From a checkpoint of a small transformer trained on Wikipedia: 16 layers, attention and MLP in parallel.
Each number is 128 + 24 x the weight over its row's rms, rounded and kept within 0 to 255. Layers, rows and columns count from 0. Numbers have three digits each. The size before them is the row's rms in percent of the matrix's.

# q: layer 3 attention query, 384x384, rms 0.142, rows 0-4,32-36,64-68,96-100,128-132,160-164,192-196,224-228,256-260,288-292,320-324,352-356, columns 288-383
# k: layer 3 attention key, 32x384, rms 0.104, rows 0-3, columns 288-383
q0 092:141101110127148096150137138149095120111121073083118119157140121155113121109128127119104119136125099123143111155084160172094125163113128134130188140148122138140165159133171112156091149069171126181105127154134099082091179128139139111120122131118114140131120167160129130150146130119143151157
q32 075:120106070187136134106154143112113128131112154118127107140121145137144143171116139130161142116140121126148114104098156134083108124161168138145149173162083132125130137128187082120114116115165135103111125134132139148139143113118120104156121176157123153141090184168146108113126175112114139157
q64 105:133130096113095152110144153117112077069113113164094124164126137149146104165131150096120103125107096124146107179117150151132141132148144151127087131181139099103119150124172090125111123146152087132192098097105134118081136164126134125165095130136133144093136147133184124135114098126093160121
q96 104:081140096147121106065071107086164112093142132176102106116141098139124110159157088108111155131130133128150132156112122119086094124154128128082117127139103112090124126085093088117127144146133120134179128087123107150124084122166119134174177144103112123098148111163152069145172154114153154125
q128 102:135113085129130145142114165137169120132125119144177125136139138104103147135157146147124186196151146094166140139100126114182130129171142148111161110145103134110104103138164093158121136122155115114133119112147104134116145116159127161123141135123117184157089141105142104148155117159130121152
q160 108:137174162124119105129150127158116125138132123125137095117120115150115153108152113147151172138151115125162080101128096152096119185099110093112137145151108124101148137136114156099177138135104096103117094128145130121103144147096125139077138142143094182134121113170137104117112107149090145111
q192 105:093104111149127098135138105152124135132148128100093104124141114159135123153105116132126113157094097121139111093135146105142163160154146126119126135171082114156150129133153130145102152156151100145122117128132109167113120120143128122190083165134170145104124127129146108109097155082121132126
q224 099:155165123152130103160113135135135092131126137140110125165140145128098105115150139110135126174122080144162159118116117068084151145125115159137114157108100099108106112132124140111143169157148149131155110122079119153136092110158158128137129136099140110098133150119155147104126111131074146114
q256 081:148137118138076131113093146139147139109088124114112135136152117145109126111161146142141110137144103116090177130104182109096090132117148111144156091149129166088141105083147134116115119140100129127098113100166099140116140143135132121130156135135159142136106157154176113128161117109118124132
q288 113:132133139152104109148119125173135107106122138109138124176129116155124144148149137103111176126106149132116063157082139132123114158120109128152133117125115135103127128094138145094164116138136141139148093135146086129165134119168065080118095095115107152165120151142126093156139120135146158109
q320 115:154168145156119114126127122136148107148120150104121082119159062138117150115122114129108114158076063163113150145086123136113063113142107126140118144137112161091108112126135143170120130101136129101110173107144130121131143164135091126158132136128145147124128169147131115112160129107118177100
q352 092:130130147096126120160123094107188127106120133118107176122164106122164107154130140117103116143115134128133112124127157129104108161147110132131143114120108127094171117085147138127107163112089138135142124128137109112114160142159123151150136129139134137123115139105160127140131102141136124078
k0 068:137150154112128127120128096136099131112120146106125104188148121104126139146124168135105148093131162161179117093100117127166131140092122113136157139092121125138102133150104143114134149125120161112171142133128123129124167101132122167137094158117136097128128087120140152180114165136129161085
q1 092:099149139115143140141137126108172112083111179139078103135153120136139142143127115104161144111136116126125159154137114140137145134168154124085146136142123106122130100109148143117145126153143136090132136145116151168099116156096114138142148138132123107131132121110126138135164113118197114115
q33 077:114136166146108108139127161111068138134120188137115120128173104111088141075125126103174112125130147175119144155115082138125147121145095121124114096153112113084168137156162119133096126121086165155137124189121114134095126122131127103099138072054146115121149100147105172123113117104100115086
q65 102:125131119118127117154092152108107145117082135101103119111132130108134100125106131159103146101144136119092138177110164083106170123088144166158146081081122129142108126090133121127177099120139143137091139159110163122175125144122132146108125137095073111117083124092135135125137152084117166126
q97 112:108153158112129129155168136159152159150109126122103125141115145134134122110138123116147109138153135161077165134123116140107148141112111142154128099165168135081155136179134178136137109166103123108135119135090081119152170129104145116115126145107136124148091144154142110111117118114132138087
q129 104:141167140100095128119167127157130120127116113106112163150120124137129133134097119130102135076111135170146127179126165165125149096112125120137173141143148149083127150174167180081111103132124151122142115129133163100100103105097133094131141113122097088108150128160119166166141108113170133113
q161 103:145113131157119128104122122114126066097142114152111144124145143160139113117097166059116106199108111146089122119214153106146135095107134168120149140144135152149093155135109125134143161139156137172161137134145131121161126147135136110115090127117139084085108140122144124131101157150102123136
q193 099:133160125135129123128068146096146136125175160147133143122103104123093141137140149104156133109148185122136127119140178110184142140092085135169169087123126127139169122118114187146130141108135132122131133138106133157101120121149109128137145131125080110144123140123131162155126109142150124080
q225 093:092091074105108152128125149119125135095124131118152137139172150114128084134068121130143158183128164110134149122165133154156153091118112103102128131180168165122142162141189145139131124133114120162116141124099120143134149169130141123076122115151150141113128111175151095141137150095137101141
q257 077:159130127138135084144168144121110132149138099114125086148146108099178125145071128113155085170112139161170155133168132122116107146113120114128122111179103125153119181128114145168144152107151133112168126127109128131144160168094124112115084144131136120119137143150142126160104129144152157119
q289 100:121167113157144152136157119123148170125120117122098137103112137089149141125092126118166110134093125157129191103160110108117154119141149131065163118133125128145161132127174140159109138146128129134102125153117115141171170072134101151134118149106132139136115146104152146129118163128165139150
q321 120:136157096115143102158165158172100154143112137128090141097147147111096120095137136113146153146096118175118106172155106120135112075095146142120116106114123154088148107150141094156128136104137183114123110125111185136140133149135080111139141111134106103135169129178105151105142128105116141121
q353 083:139140137132125159125113121164083121096147127140102138121134138122114157135137097110177147136182153195146172135171138154086120102130138070107119120100157133163167135152134121107145094125112132169122110138141102175125142123149120153168110121130116142149157121091171154094090161108106106112
k1 076:087166150088144133118177106121146106152145151085145126111149142142107156101152110149139148077129109146105090124127129134110108122146142117100108159117152133123147084151128113135115143164126110114116130138145149080129100138131132128095111123140119144136087126152096098110134080115133159159
q2 077:108114073135152102127118128137089136148151124144124161121134157143111085176090141110129125137120099080141161174110146122114084106093141128145109130092122102118146119139134111108085164126133121164112125109138102122126132176103161107134135110120132114155149135170125144121147118146131164136
q34 084:105106145123126108118095122082107147104136141142102194149130105105098134100134156102136122096133137124132160119094130163129110139103148137148092163147141174128149122173142158112101159145154113131123117157140090133101108154099165116137132141181147076160156156164161142135159157161130142151
q66 098:132140090114124126102087143107125168121116140154140102143109133107164123158120180120112112141130128139148138111149146130138110124164144081099089160139106153161160125127162156099121148111131121120110112153111090116151083170140113149109097119218103101105160138125142123110122093099114157096
q98 101:124135145095076136104118101117135114147167131132153116134166129122126100085154149136120127167159168121156155164105116138174162147158148186167148149170148113127130149100142174111152153109094148117160094102123124152105089145104135111093091137104163097101125105122161121165178138137114145144
q130 109:140120147142112149123132122138157087096114113137101148102159103137137127106140131100140135151123142116100116151127128160099099113151106149129062128185146182078095165115146097143136129165125133115103125131143142135108122146091105137143092128117132115138127105118158193138130111169140151178
q162 088:127090137091134138120129083122141123126124129100085115122120146130061119135124132115154119089116181102137107129076086133154132102078149137127135189110146112104137150147148102126121115147142097150132107167111136126125141179127113153096150122089139104121118125102152148168136155095123101140
q194 109:104109153140106125117094126103124073078144151136125159100117147133114147159125135132115142163098086143129091145145180124124084099104135116143091128105165112122167134124133102151101168141175094128120151103120113125104123135142149137111133123147139127118121157114150169167115167161090137153
q226 097:137144113125128097129143136142158149165151144128116152131183097127131118124166162080121103180104078099081097131129087110121133113160100160148119178136147083129115090152077165068175175120131119138178120124155124166141072103137140145113134129117129113150091132124183118104161141130101109112
q258 077:130080175149120139119101109106105179105131136153124080122048145092156136122127128141120118180132114144113109094113126108140152133121126095153109165158095143153119132126141117109151108142092129116098127143108108106120138074116126102176152113127138099150103088101131080152130143116124104106
q290 106:117161139136126115128102092119125161112121114164119113151093134122159079103184163096130113169122107154118119121056147093144145131138143124146128129096120144143109092154129132086116158096148111112144126127087158109137121133121127122121136104136156131159118132124119110110125103170136136112
q322 108:120138135143151140134146086166146116123140120159129115126122143093087130135133131130118100145130054173134151155116095149140120089113112153147108123184134146065123107124096141147159141127132122124132134119096117166118108123171146148138147091149140152143142153106099111121156127100122149147
q354 088:093137142119137147110131090134154109111093128109139134104083121087145113166070131139132125148138132091136071150169139166103166162123123109082112129143135146123147144111156069132145112178135139121164169105155149124105114112141152139137116110122129121122176137140137149174114159087156083175
k2 080:162147104192130145130158148088164105109080132138125124136140147094135148145111071100082163081097125138149122113119154120147102093132173157116119137108128099167103146137142146127083103096118159122139150100146119089100147092151126141153161152123114178131105156170110144133150110072115135133
q3 098:125100148107139125138150167123114122108139116092137134097141137143113099151150110133112100078117100121101109160135124099112107136124092121131097112079118120163125069105129172109133135133097115093119166132103112137131127152136110090081110131127121106179130128181114090128133112119110102128
q35 078:159091123089126153116152132158124143137164147151094115137142113135112075175126092128105114108132141119128150161074119102130136125092080115098097116131132162125142147120101147149126182152109115111065137101132091168108083119130137150152154147150115157119100149142155115124098114131168146098
q67 099:141108111102128134125144107091122117125141124099147110132142135151115093146126111151143150156091108132130111143129138138103144070128141126101107165126160162150108121083119156063146139156088104133136091094079113130154144147140132150107119133140127124126126135112155138122133082154139138087
q99 102:134145145126151128144124127147118126155153089126151128149081134158082112093167158139133111145096143117137161128127120127122131123164117117096120147113116141121124130168101116151130100146110098136099118125169082097141122119100142089119118123148137165079151183106168144154128134130150128082
q131 093:083093163125142155121137141142161129107118157156135151163148124122162103159144125121149096099125148107125114092130081133088153123126148135158089146141116121133135127131161110133104129131101119104109137093110126119165108157136136149127100130129139113138105102112142149094140130082148107103
q163 087:113130113119135141142168128151152116108130126137121091158112152098122169139157104153118199162122083136151108128148080138131137120126097138136104093143120121119124125132156089133161113127148124103171097120145125110092101153101117078097118116146117162125123151103094103130189107137128129114
q195 108:143121130082138142110180099153136111093127134128094113124164138154150115095124119122144159123127153094137136113113081092124110156118112124141118126082135148155124104135142127152091123108119143134109140127156106137127124175131134163114114093167140118123100144152148085133109125107102164085
q227 094:171120129127144139163138126107124106150175129113137100107092137151146127099157131155094092123122151111122115109098181112142133159155124113123145078117149169125078134122129149135104144133133114091157146128103119116150111120101112118115135126127133138132170125170160137108140085127152092099
q259 076:156149096135152135085134121108113113122163112114136114133149138206105104120152102130138112150107148109134125148143136090121163096085139096123149173131133114124121128081157101191128097099075096144095100110112132162139120140079155152137115134142164104113122144116157136109165103099152129088
q291 105:155132188103149128131118142151149137114139125114138094121093154139130177131150159137120098065127132146120090140132144125154109124118096104124151125114124131113128146095106167083173117134154079127143171132104122132108102084170151130120123134148121169097136151144140152120131098163165109113
q323 105:147125108109123177093125096126180141136187130127113137125170117140127110144145119119108170125121136141123106154151123146152119081112107114149111141073125093126178145106145135142104103093108122124119122120137111108115120177149095145114111110145129125118148118140144133085176110127139137058
q355 084:125083161155095122179148122125156127149126061110113117134162126150146131130191157144127103117116135124128104110110139082119084139070086153151141160148125094142149099141143159137124136135098138125116117143078123159147149123141088157142136124140106141117130178154114133108134125129082197097
k3 081:108119138106116142110066130091097142149115159126107119150136098132129129136115173143105133170130145144155115141113087110092128147176077151107129140145124132114134133130106136126175156122190118184138116124106098152133120131104134139088124171088102145144160120129092107109101159137139153157
q4 101:120179162125134134145165142139175116120071120100124117115142076129177105149098152154129138176109115166145175183144155122088113161118190129141133097135150165144082139133127162121156121127120139124153136120115156067145155169106079123139159130097136128172139112090099117154122139142108120095
q36 091:094156132114145124137146143149119120149134121148131089121127112125094131128145125068082112128127133112156187216168153118126144125096139115098146148124160141148105093171113133153079140133137133188132145142145116136115149086161106141137135134126091134123103080132154109136091085104134142121
q68 108:174144081116147093177143126104116150139090098122137083111128111101137145141133142138112098069104143148138149154109141158122183120139131186146168170184158154099117136137120114141095134143137169113098128120157104080145169150117127136132138118108128130104125123145120142144171101179103106088
q100 104:184147113104121119104149124170113151141139125138132156131177116130127148099129101129158103144116163175116165141131098140086164128130151113110095147128134120101119093155103107135119132154146133103132133107130161135132136118127130079109134113097103162162125122147109173143065086129129137135
q132 094:125122153126113125130091129136125149142123119086141082139110111150106133138103119137148128105123146100162132154145145122133105160106131133123126110107140113160123122150118141111135090152100150112175119154138129161161135086155128104163104102114127100179150153140102147088145136139150142145
q164 082:172127123128162091144080120081125119122164116094132096162148130121146137120173175171148161106159138114117093120106155135126143081139131148109156095102134080110154137092141194126127125111138180144112118145141141157088130084133122144114142127105131107161107092129186149072135102131116135137
q196 110:151128105133157144073132135093143108168149113130127094116138115155084101127129127093152130137102128112145146139110140084082102153128180124121138130118125139142133101137127133151135157130111064142108115163164126144127143092126149123127122168154122137155134151138101076115131173111093121138
q228 096:103089143137144174143118169081149107138134121119184120145117148121138122089106122098182151129105126148117118135163185152139148118105137130114151113117148174110085136140150087101127119117099153100108106118144145129158171186125129152122111108118124145166167058130108155092135157114105123141
q260 069:134114156119091127117156081155133135134127074108104116109173084148132129097146130124068126121133152168154122171122119114115153152116122101124090148131130145102090135119138154135138131126118186158147118137122151153137137128109121121139140120127120133107108149186140131152125179101138096183
q292 107:111143131146153136134155120143137101120138102121180115127097126090085159098096132095110130102148115188103131152120123153127147113151122116107150143157170166085128123117121080124125108112136135114138099111103133135176159135130111147147176091108090104162101111136120126118091105126135140125
q324 109:089110092121169129144187142111084075106103120168193125132134121139131125159165133106091088151109140163101107177144156103079114135146116179110127146130067117121157121133131117131113145131146138121126136135127131128132132150135113102154116106103116129096111113131133136107097130104132132117
q356 089:121189065078134144109104123149127108118116105111115109135111144112183151129123094119159115134143158152190142117161070128142152119114145146122130159105165155151149119151172091172107134129150109072128130137140107146107122112154177100129163120145095103128105140108137141122121179097139153158